Weights of a small transformer language model: width 64.
Each number is 200 + 30 x the weight over the matrix's rms, rounded and kept within 0 to 999. Layers, rows and columns count from 0.

# up: layer 8 MLP up, 256x64, rms 0.161, rows 120-172, columns 0-63
# down: layer 8 MLP down (transposed), 256x64, rms 0.142, rows 120-171, columns 0-63
up120,237,217,201,212,210,209,198,162,165,214,266,268,214,201,221,229,161,192,233,195,219,178,194,191,218,186,182,188,178,160,204,202,140,221,226,188,182,153,153,202,161,194,203,219,193,173,204,233,229,157,184,211,188,220,175,214,184,159,173,161,208,249,193,241
down120,188,194,229,181,235,210,198,171,179,181,240,220,192,204,179,241,194,174,159,243,129,198,228,216,180,206,242,158,207,210,211,199,190,193,164,253,176,184,207,162,212,213,220,210,208,193,207,171,226,230,208,198,215,190,209,217,218,194,175,243,154,162,192,213
up121,192,223,177,164,203,150,173,152,225,189,223,226,217,270,177,198,180,221,205,197,204,215,184,315,218,204,207,203,183,146,170,227,254,286,244,204,194,200,191,160,152,216,186,216,166,197,242,225,205,175,239,193,220,155,223,222,226,219,181,173,200,168,242,156
down121,213,193,222,160,211,216,184,214,216,228,205,238,212,216,175,221,161,153,194,203,159,175,195,164,235,188,166,219,109,230,220,237,202,174,208,230,260,247,175,148,222,201,244,196,198,216,219,194,241,167,180,202,205,198,204,208,153,201,194,193,214,201,143,223
up122,254,204,172,223,182,191,228,208,242,194,180,196,151,247,209,174,127,233,183,198,230,224,176,274,236,192,185,254,220,174,229,192,204,208,226,189,140,157,204,194,154,224,163,153,224,211,213,190,189,172,177,231,217,193,204,187,150,169,239,189,199,206,200,244
down122,186,173,181,244,139,175,158,212,146,138,217,172,227,220,240,166,215,163,246,201,201,211,219,240,159,240,211,181,204,188,260,190,190,202,161,194,164,226,197,253,205,210,278,233,202,191,160,176,229,235,145,191,225,219,160,202,217,206,198,233,160,217,248,178
up123,195,214,220,187,191,228,222,224,229,215,193,180,198,177,242,199,233,191,174,215,175,168,219,191,228,195,137,199,204,155,155,184,200,203,184,223,166,214,205,206,231,172,177,212,152,227,177,227,231,183,172,222,199,219,209,206,252,203,200,181,193,218,206,181
down123,244,252,198,150,210,176,196,198,171,210,212,181,197,198,187,191,125,221,181,241,196,216,188,205,229,171,204,200,167,223,219,243,236,210,221,189,189,192,235,203,206,172,234,189,209,189,216,183,192,230,177,181,169,187,213,210,202,185,222,183,209,195,181,208
up124,218,191,202,217,235,191,206,222,253,207,180,214,177,204,203,182,177,171,191,210,185,220,182,228,180,138,246,243,190,211,173,175,160,252,214,268,220,151,211,192,179,220,202,182,147,212,201,208,169,230,183,222,215,189,193,193,177,215,233,203,207,216,212,209
down124,236,266,208,170,193,197,216,166,171,192,267,158,182,192,199,204,187,204,183,258,193,202,185,191,174,184,191,239,213,164,191,205,199,212,177,159,219,234,170,214,185,189,201,215,217,166,207,222,160,195,216,238,167,178,185,230,209,250,213,212,203,209,171,185
up125,229,208,173,192,182,123,220,207,238,243,239,203,172,164,192,140,204,215,216,223,225,213,145,269,152,195,189,209,201,211,193,197,147,280,235,203,173,201,187,163,173,194,189,238,158,260,159,210,231,213,207,191,121,217,229,254,232,148,161,229,211,206,240,178
down125,215,182,224,141,247,285,206,160,251,173,153,176,222,228,173,152,121,208,204,202,191,204,158,152,253,222,197,177,133,218,215,159,215,191,252,196,237,164,193,192,199,249,255,196,186,206,184,163,198,218,218,233,232,210,273,230,184,236,196,161,180,163,185,200
up126,200,244,205,215,215,193,172,187,219,238,249,195,210,167,199,225,206,187,164,146,211,178,197,177,237,157,195,157,207,200,210,231,184,225,220,205,151,139,168,170,196,180,206,178,137,209,163,203,192,192,176,303,116,248,185,195,250,223,211,188,257,231,237,196
down126,161,219,173,245,214,186,230,273,193,201,238,168,165,133,174,215,216,224,188,183,239,177,220,115,217,217,250,263,184,196,141,158,196,210,202,216,219,210,232,281,174,232,189,179,186,142,208,211,208,205,174,246,172,215,235,174,213,158,195,201,189,184,179,194
up127,264,205,219,151,253,190,128,191,191,222,196,226,180,247,170,193,229,178,202,184,219,237,131,225,226,222,239,180,185,234,209,248,207,173,185,223,146,222,226,117,224,164,197,230,217,191,214,173,224,156,207,259,194,169,214,217,205,217,224,174,179,174,232,165
down127,242,195,212,245,222,178,251,156,233,208,182,176,224,198,140,204,229,128,107,247,211,213,244,188,159,164,187,238,215,188,182,201,169,208,204,191,262,277,169,192,204,199,217,214,164,183,195,217,209,191,180,179,158,240,249,187,207,189,189,159,214,186,196,192
up128,228,220,180,250,200,290,153,181,190,180,159,182,206,219,236,212,169,213,186,229,180,194,148,197,184,193,212,229,229,244,206,221,179,225,214,189,173,185,204,163,178,188,207,174,211,240,183,165,170,216,201,237,187,193,189,201,168,178,209,223,239,241,192,224
down128,166,189,205,208,237,200,241,199,222,255,145,191,223,178,178,167,206,193,232,180,222,184,205,197,208,158,197,216,263,200,220,189,123,178,177,236,225,222,230,189,145,187,200,191,221,150,187,218,195,184,199,158,188,210,168,224,173,227,205,213,197,214,206,227
up129,214,233,166,212,213,196,177,160,191,197,165,220,173,227,214,163,176,173,207,202,253,253,189,219,253,177,177,169,208,202,173,192,183,178,236,175,189,205,173,219,188,186,184,174,167,232,177,255,214,106,205,189,211,284,182,181,177,229,168,191,226,215,198,227
down129,187,213,166,150,177,148,212,190,243,260,249,188,245,276,215,187,219,174,168,191,189,218,248,162,197,191,214,230,213,236,215,175,167,160,199,200,165,172,162,227,235,256,246,152,217,197,211,211,245,159,210,164,190,214,189,220,178,163,255,227,179,166,171,193
up130,203,192,237,202,195,227,190,128,203,206,172,190,215,225,218,221,231,221,213,175,162,210,184,215,203,203,159,211,162,198,216,231,176,234,213,202,167,176,160,212,189,217,210,220,203,204,236,224,251,182,217,223,201,182,196,169,228,216,183,173,195,218,211,197
down130,234,243,195,210,215,193,184,196,198,194,188,198,190,212,214,198,180,204,181,221,191,159,224,187,200,202,237,174,208,238,207,161,223,246,204,148,190,153,212,205,231,221,188,235,183,181,212,163,209,247,227,188,161,199,226,213,185,199,218,184,183,180,175,194
up131,206,225,196,151,171,163,192,176,186,173,180,196,244,209,175,188,205,219,187,211,187,225,189,238,207,230,134,217,202,255,199,212,215,268,170,235,151,164,209,208,208,139,184,239,174,217,228,171,205,196,270,198,161,219,254,194,187,171,219,204,159,175,270,169
down131,208,263,252,209,234,205,173,160,197,236,175,207,176,191,200,224,241,196,179,221,233,182,240,207,167,151,205,196,197,253,225,143,148,155,192,158,164,181,175,193,162,225,227,201,179,237,192,236,185,222,192,208,261,132,200,213,260,200,204,204,216,140,207,181
up132,162,224,146,254,180,199,176,169,182,240,190,200,185,172,222,215,219,174,215,233,232,175,183,216,208,218,187,226,223,238,175,247,192,164,219,178,139,177,161,194,168,204,147,194,163,254,233,225,226,165,195,217,236,213,186,191,198,178,166,177,210,215,189,204
down132,232,194,198,181,185,221,202,224,251,182,183,207,205,200,145,210,170,171,206,177,207,196,243,217,198,266,215,129,211,228,202,213,176,258,205,253,243,184,199,208,208,192,169,208,170,225,147,172,208,163,214,205,127,148,208,217,220,240,206,222,197,176,201,172
up133,227,207,196,235,232,213,209,201,196,228,240,185,141,151,125,191,205,191,239,221,152,187,115,189,184,196,169,216,198,248,152,244,173,207,167,205,163,223,179,147,231,186,188,192,190,282,231,210,258,253,237,212,212,227,230,194,211,237,194,165,212,176,189,201
down133,173,200,216,204,151,209,155,195,237,224,248,229,188,177,216,168,215,175,157,218,195,168,148,207,204,138,214,225,237,238,167,153,229,210,216,185,234,216,177,210,176,170,169,208,249,215,218,184,187,182,206,176,169,251,190,235,235,219,163,231,222,151,246,212
up134,224,242,72,226,190,159,174,237,187,219,188,205,178,206,207,120,190,223,192,208,150,203,176,229,178,148,176,235,185,190,118,232,236,201,238,193,195,284,197,227,158,188,217,231,169,270,248,218,173,184,178,249,206,189,255,214,236,173,222,162,170,197,211,152
down134,186,176,137,239,148,239,166,199,212,138,180,220,239,198,237,250,206,234,206,168,127,225,203,185,231,234,178,252,116,245,221,184,235,165,154,246,279,192,215,278,162,161,157,196,165,212,276,178,253,215,189,218,215,208,226,202,207,150,188,169,186,181,191,256
up135,232,271,182,195,215,153,180,163,184,258,205,249,144,129,187,220,207,208,199,194,241,189,192,190,200,188,220,224,253,203,122,196,211,165,271,231,202,265,170,156,192,159,154,200,184,165,248,192,214,178,167,205,203,111,226,209,225,225,160,163,193,241,184,216
down135,242,220,219,198,121,253,213,237,262,195,228,161,208,217,280,114,213,214,214,197,201,150,138,134,136,251,223,205,192,229,163,240,142,225,207,133,232,278,240,187,152,251,225,176,166,216,244,185,168,232,142,174,186,227,232,185,206,191,217,192,207,235,210,147
up136,201,204,216,202,231,224,192,188,215,207,195,189,160,219,183,197,214,243,228,157,216,190,208,187,206,168,205,196,187,181,176,215,215,201,227,211,171,213,232,223,187,170,176,205,191,211,202,195,171,192,198,227,172,179,177,201,204,196,193,215,214,170,222,198
down136,177,103,196,201,218,204,204,181,214,207,190,207,205,189,192,174,215,206,221,193,236,198,192,199,227,179,208,174,246,169,176,210,222,185,199,220,234,228,197,186,184,214,200,204,199,191,224,179,193,202,209,202,170,158,196,218,198,239,216,230,203,214,189,193
up137,172,207,145,177,201,149,215,217,186,276,231,229,146,227,155,182,234,231,179,215,195,213,185,251,212,120,191,227,204,223,135,174,175,237,182,215,148,218,214,156,274,214,220,231,188,202,172,232,179,227,163,308,138,212,213,187,163,218,201,167,204,252,265,153
down137,203,213,247,219,201,173,222,158,252,232,279,200,166,185,171,168,169,182,201,126,246,181,231,231,207,241,207,141,152,237,198,156,206,150,203,196,216,195,191,180,228,214,217,227,212,190,211,168,288,193,183,162,213,186,207,157,247,194,189,212,173,195,186,210
up138,174,234,200,192,176,148,186,158,221,191,199,210,179,139,213,185,196,219,208,206,229,242,204,224,212,226,207,203,197,258,197,180,186,250,238,151,166,205,144,170,202,219,200,235,180,215,197,221,191,190,200,213,169,201,177,200,254,156,214,209,146,217,223,181
down138,238,235,209,199,207,236,167,234,158,221,176,169,196,213,200,192,172,214,225,204,217,171,193,174,173,188,224,147,121,190,200,211,224,166,192,202,279,233,210,195,217,214,184,187,217,253,179,164,185,184,204,184,207,204,223,198,214,208,196,203,188,223,156,221
up139,229,214,174,208,198,181,212,191,214,221,179,215,142,210,162,239,110,177,174,200,239,213,183,241,163,220,221,221,172,181,146,202,249,166,195,229,221,209,207,149,235,239,174,178,190,225,209,178,202,197,263,184,189,203,246,193,175,201,157,225,190,201,204,203
down139,216,183,234,195,186,182,182,240,190,213,216,168,247,188,183,193,216,215,220,231,125,226,254,135,182,219,175,170,173,213,193,184,164,259,173,228,247,221,202,221,177,232,171,182,181,197,261,199,148,222,169,203,195,206,230,200,216,210,172,175,214,231,199,173
up140,239,203,213,174,201,221,185,169,157,219,187,249,186,241,226,178,201,181,226,219,182,216,213,264,191,180,151,256,178,230,126,196,232,230,202,236,206,194,195,183,167,132,160,215,204,233,221,183,171,222,199,216,203,226,204,196,135,181,211,172,220,187,210,183
down140,163,152,252,226,214,220,180,199,201,205,202,248,221,191,225,225,194,211,231,212,189,131,194,173,195,191,175,208,168,164,199,220,222,220,221,240,230,175,202,219,188,180,221,206,205,212,157,182,199,176,225,157,236,271,153,229,145,232,186,199,180,204,152,227
up141,187,216,179,239,224,227,207,203,243,257,209,215,136,212,162,178,153,214,148,233,184,163,183,235,185,181,123,214,143,173,206,201,210,215,193,243,198,240,184,206,237,239,225,158,203,208,211,215,194,203,196,196,218,183,218,206,131,182,225,200,219,186,182,264
down141,266,183,259,197,213,162,191,168,170,200,220,239,220,235,196,197,245,160,215,204,192,215,257,160,211,220,219,169,189,204,174,151,155,195,204,197,212,249,178,170,235,158,205,221,164,178,170,196,154,228,148,163,173,236,186,205,230,190,237,222,160,270,168,232
up142,211,199,170,190,214,193,203,194,187,251,183,218,208,197,193,174,174,204,154,149,236,232,183,209,257,171,177,253,197,207,241,182,225,161,197,226,195,168,187,174,188,191,236,187,207,281,169,207,208,173,166,233,200,235,202,199,175,139,245,205,208,234,239,197
down142,163,222,231,244,198,231,240,247,205,184,180,207,209,195,174,226,197,189,246,251,202,196,166,227,227,219,229,207,225,206,193,259,168,211,201,174,207,182,183,188,169,233,205,191,217,206,219,171,185,230,215,189,235,151,150,171,170,176,179,158,159,165,188,177
up143,212,216,209,210,227,183,201,161,221,165,158,233,188,207,207,173,200,200,165,203,249,252,192,223,170,210,162,219,174,222,175,199,228,206,178,216,220,190,153,196,183,207,213,183,161,175,169,234,169,228,154,224,197,224,212,180,177,173,167,208,182,255,182,211
down143,224,236,163,156,151,234,159,193,254,186,251,210,232,143,247,182,204,209,185,239,209,177,186,170,237,225,216,180,200,187,188,163,186,197,187,177,204,191,205,227,173,226,176,173,204,214,224,210,229,208,187,187,208,190,211,218,195,202,220,231,168,206,187,201
up144,232,239,234,234,164,134,215,185,219,145,250,234,155,190,178,225,197,210,203,180,246,196,162,233,208,212,184,223,214,199,238,233,226,176,180,202,156,137,268,176,192,177,143,215,135,194,200,262,203,168,182,203,171,176,245,215,180,203,212,196,205,199,182,210
down144,130,215,208,220,202,190,191,229,209,240,231,188,173,214,186,210,170,215,237,152,192,167,275,209,195,190,175,166,216,246,230,195,168,234,218,184,225,182,241,164,160,217,254,209,261,176,221,224,205,189,211,206,244,196,161,189,184,190,188,209,191,141,191,123
up145,184,226,225,246,232,199,168,185,214,230,200,191,191,172,203,169,237,167,158,160,228,237,162,203,245,220,192,259,212,254,211,240,235,212,196,264,154,204,189,199,236,201,190,125,181,227,214,230,157,178,219,232,116,215,166,184,203,209,182,183,169,180,192,150
down145,223,249,237,161,257,243,233,198,216,198,193,209,202,191,182,194,169,295,204,196,205,230,200,162,201,161,195,144,189,230,177,220,211,143,183,182,181,204,257,165,205,161,234,171,289,229,192,192,188,139,131,186,178,199,190,195,207,227,250,267,160,160,208,196
up146,185,261,185,198,228,167,190,200,178,229,216,245,200,180,208,173,217,168,225,203,231,163,183,189,235,219,176,228,200,240,144,232,222,166,253,193,154,167,183,226,199,154,200,197,174,259,164,229,198,192,164,204,174,199,217,215,231,198,210,206,213,177,205,171
down146,203,218,181,204,228,233,158,232,190,232,201,203,229,224,166,204,201,204,179,166,186,200,224,278,231,169,266,171,225,185,218,172,173,195,217,177,211,215,217,179,195,172,194,197,196,161,174,150,209,240,167,209,184,155,191,200,196,248,274,165,226,181,133,194
up147,210,210,165,192,264,226,184,186,221,277,167,186,236,218,212,212,198,154,175,176,194,215,192,200,184,172,207,266,177,151,193,228,213,186,269,177,152,212,182,188,209,180,165,199,218,297,252,195,137,182,269,202,238,188,241,178,170,158,238,239,184,231,216,147
down147,230,81,183,210,131,241,217,155,190,179,185,225,271,209,204,199,201,193,149,234,158,186,190,149,196,210,193,194,176,142,279,212,248,237,159,222,249,229,195,183,239,193,196,265,144,188,198,150,194,196,175,200,206,255,185,237,199,223,252,205,207,198,220,191
up148,228,233,149,173,186,245,170,199,239,130,183,211,181,226,193,188,200,190,215,220,174,182,161,225,231,197,228,210,249,241,187,192,180,226,230,195,175,196,169,189,173,193,203,195,148,244,169,205,223,221,207,278,198,214,213,150,214,211,139,201,201,217,186,204
down148,164,202,137,206,171,228,172,178,167,218,158,240,156,188,215,159,160,204,242,205,224,232,171,181,214,192,161,179,254,220,217,142,182,223,174,238,188,235,236,228,179,181,215,203,224,190,214,194,217,201,231,177,203,167,176,211,208,237,189,200,233,224,252,191
up149,194,203,192,205,258,225,166,172,206,231,179,214,208,192,205,165,204,244,216,193,176,195,188,181,168,159,136,190,204,209,128,216,247,220,238,244,150,191,203,240,200,212,232,174,240,179,260,201,212,201,241,212,206,189,228,159,202,216,159,185,199,230,207,216
down149,197,245,207,176,161,188,229,170,173,192,171,243,246,155,218,214,139,159,181,207,187,181,178,187,209,185,256,191,197,231,208,222,181,186,193,192,167,215,194,228,208,190,209,236,233,206,189,221,173,204,164,217,223,217,182,244,198,186,215,200,225,176,243,187
up150,215,202,208,229,169,223,195,227,224,171,191,230,158,190,199,210,141,239,165,202,176,207,157,223,208,158,184,282,194,236,224,186,199,214,209,242,168,200,207,141,158,219,171,217,218,255,192,210,181,195,217,210,158,142,257,158,225,189,210,226,198,218,255,231
down150,234,217,227,182,146,164,256,136,172,172,190,147,208,195,210,188,235,228,154,260,212,221,163,209,184,194,232,209,202,189,189,187,140,190,234,220,154,186,267,200,205,199,227,212,211,203,230,253,192,220,221,203,206,203,172,170,178,264,243,193,169,139,197,226
up151,239,240,185,208,233,187,219,118,260,253,178,197,196,267,193,146,169,173,149,193,239,182,209,214,250,214,149,235,172,186,137,176,225,156,204,205,210,194,141,176,212,193,119,204,187,214,176,208,262,159,215,264,244,229,215,196,224,173,206,183,211,228,176,204
down151,186,179,213,199,214,238,268,180,268,168,208,198,187,200,225,204,242,202,279,169,235,212,223,144,172,159,181,197,238,191,163,190,216,199,199,195,177,207,202,176,158,212,231,170,163,105,169,184,191,214,212,213,190,248,178,192,197,176,268,221,236,151,250,168
up152,257,219,178,217,248,173,234,171,242,217,250,192,225,184,132,202,188,205,211,160,151,195,184,192,198,208,204,198,171,261,222,296,194,237,199,200,163,141,186,164,221,106,257,226,212,266,217,220,162,191,208,212,162,200,183,183,200,171,171,145,238,154,207,207
down152,211,184,167,218,223,174,133,206,218,161,209,230,190,223,225,208,200,160,137,200,182,230,225,216,197,171,160,171,209,169,217,184,193,215,214,227,165,148,214,233,182,176,294,256,230,200,213,162,229,175,232,185,199,172,204,204,166,296,195,241,168,210,175,273
up153,259,270,220,209,204,171,200,162,168,215,197,220,163,128,239,236,201,169,235,193,197,159,204,192,180,207,181,186,202,232,224,263,183,194,224,183,167,150,196,198,152,184,195,197,148,238,256,207,192,180,183,186,219,186,254,200,179,157,234,187,193,212,225,203
down153,182,181,231,188,230,284,198,264,212,155,136,193,221,187,249,179,203,209,234,263,144,170,239,152,222,187,208,159,260,154,157,201,147,201,190,215,234,191,200,193,202,214,189,230,245,206,137,218,230,178,215,188,213,205,174,227,214,192,146,218,192,173,169,190
up154,187,262,206,210,201,203,194,202,241,196,197,247,143,161,210,172,194,183,229,273,203,178,206,186,212,196,207,212,213,202,152,208,158,227,197,213,150,201,162,225,175,151,196,172,161,247,259,209,258,246,198,180,191,219,151,156,219,166,127,198,203,214,225,227
down154,204,152,203,167,217,205,207,212,214,199,164,139,159,244,164,199,205,280,156,219,218,189,158,214,220,208,183,178,185,197,256,200,172,245,183,235,236,179,243,175,178,200,172,203,202,177,183,152,141,203,267,197,165,220,223,195,249,227,218,225,265,190,207,175
up155,184,214,189,232,184,216,127,199,202,252,210,188,155,191,229,162,232,227,180,186,203,236,147,257,208,114,188,172,161,183,230,258,187,252,238,206,149,211,198,215,172,211,214,168,190,231,200,233,206,127,235,178,214,199,200,175,232,221,177,195,256,226,264,191
down155,226,239,270,171,189,219,125,191,200,222,139,183,259,228,201,213,180,188,143,198,182,172,211,184,221,250,197,159,133,184,228,145,195,221,222,218,247,242,219,174,175,224,262,211,160,177,176,166,204,168,184,228,229,215,155,235,177,191,236,194,214,219,211,212
up156,200,218,198,286,203,221,157,173,195,217,216,214,189,189,234,195,148,182,173,201,243,216,176,212,193,212,177,220,181,212,208,177,171,184,196,227,182,166,159,231,232,202,163,200,144,220,193,233,185,183,192,236,170,234,191,230,209,217,144,209,206,273,179,179
down156,138,156,171,131,184,211,234,209,195,214,159,182,203,163,220,185,215,198,234,192,214,198,182,161,242,247,237,238,264,191,213,230,182,189,212,187,191,211,236,183,198,157,206,201,199,209,144,191,168,231,187,172,189,223,177,210,254,167,207,218,173,195,223,225
up157,231,258,210,249,198,195,221,177,204,208,188,183,213,236,191,199,175,145,208,173,143,222,203,180,179,221,152,199,220,232,149,209,265,198,192,210,147,175,233,176,168,115,230,196,185,249,292,183,188,217,246,213,152,215,226,159,154,147,147,209,161,241,169,202
down157,212,162,159,199,150,172,195,165,194,199,170,211,256,219,179,224,219,194,206,200,186,147,167,231,184,182,174,264,173,170,222,261,211,224,149,264,198,179,212,262,228,231,180,212,189,183,199,200,266,233,161,157,206,165,211,218,191,179,203,171,249,211,260,108
up158,254,257,139,200,209,152,193,174,209,187,167,224,204,229,189,190,134,229,181,210,264,153,186,246,244,224,199,211,182,166,178,242,189,210,195,208,189,180,204,166,208,200,216,206,166,159,232,164,239,148,213,268,135,254,162,184,189,140,210,173,165,227,221,248
down158,150,230,138,198,188,262,210,205,176,208,182,217,208,152,189,215,190,238,179,208,165,119,210,198,195,188,202,214,216,203,225,216,156,233,201,278,191,160,220,143,159,178,240,217,185,172,125,253,166,219,213,257,227,239,114,169,169,266,221,260,304,189,200,167
up159,264,230,177,225,200,187,220,192,205,197,230,222,178,217,161,201,181,203,167,146,196,202,204,239,229,198,214,216,139,239,194,201,209,188,197,162,238,195,228,156,204,164,228,221,179,224,169,192,194,174,197,185,165,176,253,183,187,190,173,156,211,182,187,227
down159,139,137,235,153,194,212,169,207,204,215,185,156,264,171,201,195,183,206,218,185,194,185,217,133,209,235,215,183,210,201,198,197,205,219,199,231,233,221,158,266,158,184,214,184,197,191,208,210,195,214,193,225,144,282,187,199,187,225,204,227,216,167,212,200
up160,191,251,171,255,197,188,197,207,227,176,221,195,187,223,226,195,184,169,169,208,208,199,180,236,221,204,159,263,207,220,190,223,220,191,209,199,152,234,173,186,165,189,147,221,191,246,183,197,193,213,190,232,223,165,199,182,199,137,120,151,230,215,153,234
down160,206,223,219,151,227,218,187,163,170,197,206,190,191,203,268,272,169,192,207,161,197,205,179,214,158,191,169,226,202,197,249,175,184,252,208,212,207,194,170,187,210,212,241,243,201,202,200,189,290,240,151,234,166,153,146,185,190,208,194,192,151,246,227,165
up161,205,230,193,258,174,200,201,163,199,244,210,196,182,198,160,174,158,257,193,225,174,203,181,272,202,203,200,247,227,215,163,173,234,218,242,213,143,207,164,186,174,196,110,183,184,222,232,194,199,215,177,156,206,162,221,138,230,170,190,171,232,229,226,235
down161,232,191,236,132,274,218,180,197,225,247,117,205,192,193,254,219,202,177,184,238,275,203,187,135,220,235,208,184,205,150,243,197,235,151,182,177,211,207,167,222,180,192,195,215,198,268,177,167,232,197,227,136,176,237,181,164,225,238,204,126,212,186,189,196
up162,192,221,223,172,155,221,163,230,242,175,237,236,169,182,201,205,224,197,184,215,181,193,124,239,207,147,179,190,207,258,214,269,197,143,202,212,167,171,164,215,201,172,156,184,138,241,180,217,239,216,235,241,213,227,238,205,197,189,167,153,241,202,211,182
down162,153,165,192,189,187,194,157,281,175,189,160,199,216,207,245,186,230,193,270,204,205,164,162,150,241,241,207,181,187,186,196,188,228,242,216,202,185,189,249,240,167,204,178,213,189,190,184,168,192,264,201,104,202,231,218,121,187,216,139,248,201,250,216,219
up163,181,215,178,209,222,154,208,180,226,225,231,208,186,236,161,159,168,185,166,229,202,197,196,220,247,195,217,288,184,217,202,223,236,188,227,177,195,99,151,203,238,183,182,230,221,254,175,272,178,163,178,245,193,161,221,243,189,198,243,137,178,153,210,165
down163,186,209,144,212,145,241,175,179,147,221,207,181,245,263,198,198,220,191,256,192,198,212,158,181,217,173,185,229,194,178,208,189,191,187,190,205,178,219,189,170,170,222,166,249,205,211,223,222,171,150,234,205,238,213,163,160,204,266,175,246,177,233,149,230
up164,271,228,146,188,230,172,221,174,202,186,214,241,180,212,199,204,177,223,191,167,150,225,168,183,276,163,226,212,160,223,192,170,244,197,260,246,213,141,230,166,184,188,178,165,186,186,160,164,164,177,214,225,240,189,219,186,214,174,215,131,197,203,225,244
down164,189,177,220,202,198,202,224,189,228,148,238,202,209,224,216,216,222,161,163,172,230,242,217,188,223,216,172,166,238,164,202,248,217,194,221,200,172,125,201,246,196,227,229,178,245,214,193,181,208,271,214,229,118,155,170,211,164,196,180,158,185,247,182,189
up165,187,227,201,181,195,207,161,165,179,230,185,225,150,220,162,223,220,242,164,179,191,242,151,226,195,166,167,199,187,224,214,209,256,196,215,202,172,228,178,155,158,194,199,223,192,219,214,250,145,173,193,163,257,170,238,232,184,200,258,186,251,227,208,196
down165,193,237,190,190,213,204,178,219,185,168,106,239,171,179,229,194,139,195,238,258,169,224,210,210,211,221,243,165,163,203,181,224,218,208,177,207,187,230,208,234,198,214,200,177,232,194,200,234,216,193,190,190,225,215,157,189,180,167,210,221,219,192,239,134
up166,208,207,203,246,173,194,175,201,258,168,176,194,221,229,211,171,180,141,139,231,243,219,165,213,191,183,200,234,209,261,238,239,216,192,199,208,205,183,206,181,176,177,191,230,156,189,219,219,202,219,171,209,209,183,212,211,159,178,137,190,160,208,201,185
down166,188,245,224,155,192,230,186,205,180,231,205,242,222,186,169,218,204,227,156,209,187,186,195,220,215,147,184,188,174,194,233,234,173,220,199,197,203,233,199,196,246,195,166,199,169,176,202,194,226,237,186,178,178,178,193,182,206,187,239,216,225,177,177,210
up167,215,229,205,209,191,213,181,225,222,177,228,218,158,204,212,193,236,138,163,180,229,205,197,242,226,123,189,157,207,240,195,209,210,212,218,215,172,206,206,156,203,180,156,148,148,185,215,203,229,148,215,275,145,205,183,186,225,166,173,209,209,237,189,231
down167,191,221,225,277,188,233,189,192,158,183,147,146,165,196,161,223,246,208,194,187,212,176,226,232,203,215,234,216,193,154,242,194,198,148,198,213,269,175,219,202,224,201,194,219,213,205,156,191,216,146,189,194,222,193,201,173,201,170,222,207,229,214,181,177
up168,201,244,209,199,239,156,208,170,197,200,240,194,176,170,182,143,235,228,222,210,237,175,201,163,171,256,190,196,207,229,136,209,205,236,224,153,177,192,181,161,188,134,226,223,182,231,198,243,181,215,219,200,152,182,265,244,159,159,143,191,249,209,233,170
down168,218,257,264,183,260,224,235,191,191,196,209,183,195,217,236,184,187,184,199,199,218,225,228,192,224,179,169,210,150,186,180,149,189,155,200,203,183,224,190,229,244,140,202,191,193,203,200,171,140,187,240,210,225,183,238,163,194,239,232,175,201,171,130,257
up169,232,213,179,215,195,212,187,173,172,167,215,251,203,195,198,218,178,207,235,186,194,239,194,177,192,214,222,195,190,208,215,253,219,196,217,224,205,204,230,204,180,219,195,215,189,201,179,189,170,195,198,180,199,185,229,188,166,136,150,192,195,176,201,191
down169,200,54,201,207,175,193,219,181,207,168,205,166,193,218,222,204,212,220,204,202,205,206,225,194,222,198,189,205,194,200,242,201,213,206,210,190,231,185,219,172,192,184,226,202,206,195,217,177,223,216,166,198,186,210,191,196,244,187,197,197,208,205,176,194
up170,232,207,207,183,201,230,179,212,227,221,167,237,207,205,185,186,181,253,220,186,196,192,195,201,193,176,182,169,192,158,203,233,174,189,209,231,203,209,243,206,210,193,199,207,186,192,156,196,171,201,232,199,201,201,245,233,188,191,177,184,198,204,190,203
down170,167,188,170,239,172,217,206,203,238,210,197,205,222,208,192,180,229,159,233,196,207,146,200,162,211,216,206,217,207,214,189,184,210,203,195,177,205,230,226,144,208,211,196,189,201,233,192,202,206,189,173,198,191,201,177,191,188,257,190,200,237,183,201,190
up171,259,215,162,213,183,234,172,188,234,176,202,162,197,209,173,161,187,222,165,182,180,211,210,255,188,154,213,215,222,247,205,189,217,197,212,223,177,161,252,222,196,214,180,170,108,208,171,239,172,180,206,245,215,167,219,228,162,208,205,200,221,202,303,226
down171,182,203,208,237,224,213,179,206,178,231,233,170,211,190,194,245,196,215,185,242,226,201,183,187,182,113,217,179,174,168,222,176,196,232,205,224,200,185,206,229,197,204,203,214,278,201,191,228,234,154,219,168,180,191,206,216,196,206,186,211,202,221,145,165
up172,211,245,215,261,198,185,158,201,178,278,229,259,158,242,200,163,183,217,231,159,212,209,171,238,195,192,147,234,171,197,174,202,188,199,261,237,185,150,243,154,203,191,171,174,246,164,173,199,244,161,184,189,164,155,218,194,206,178,222,179,267,210,171,207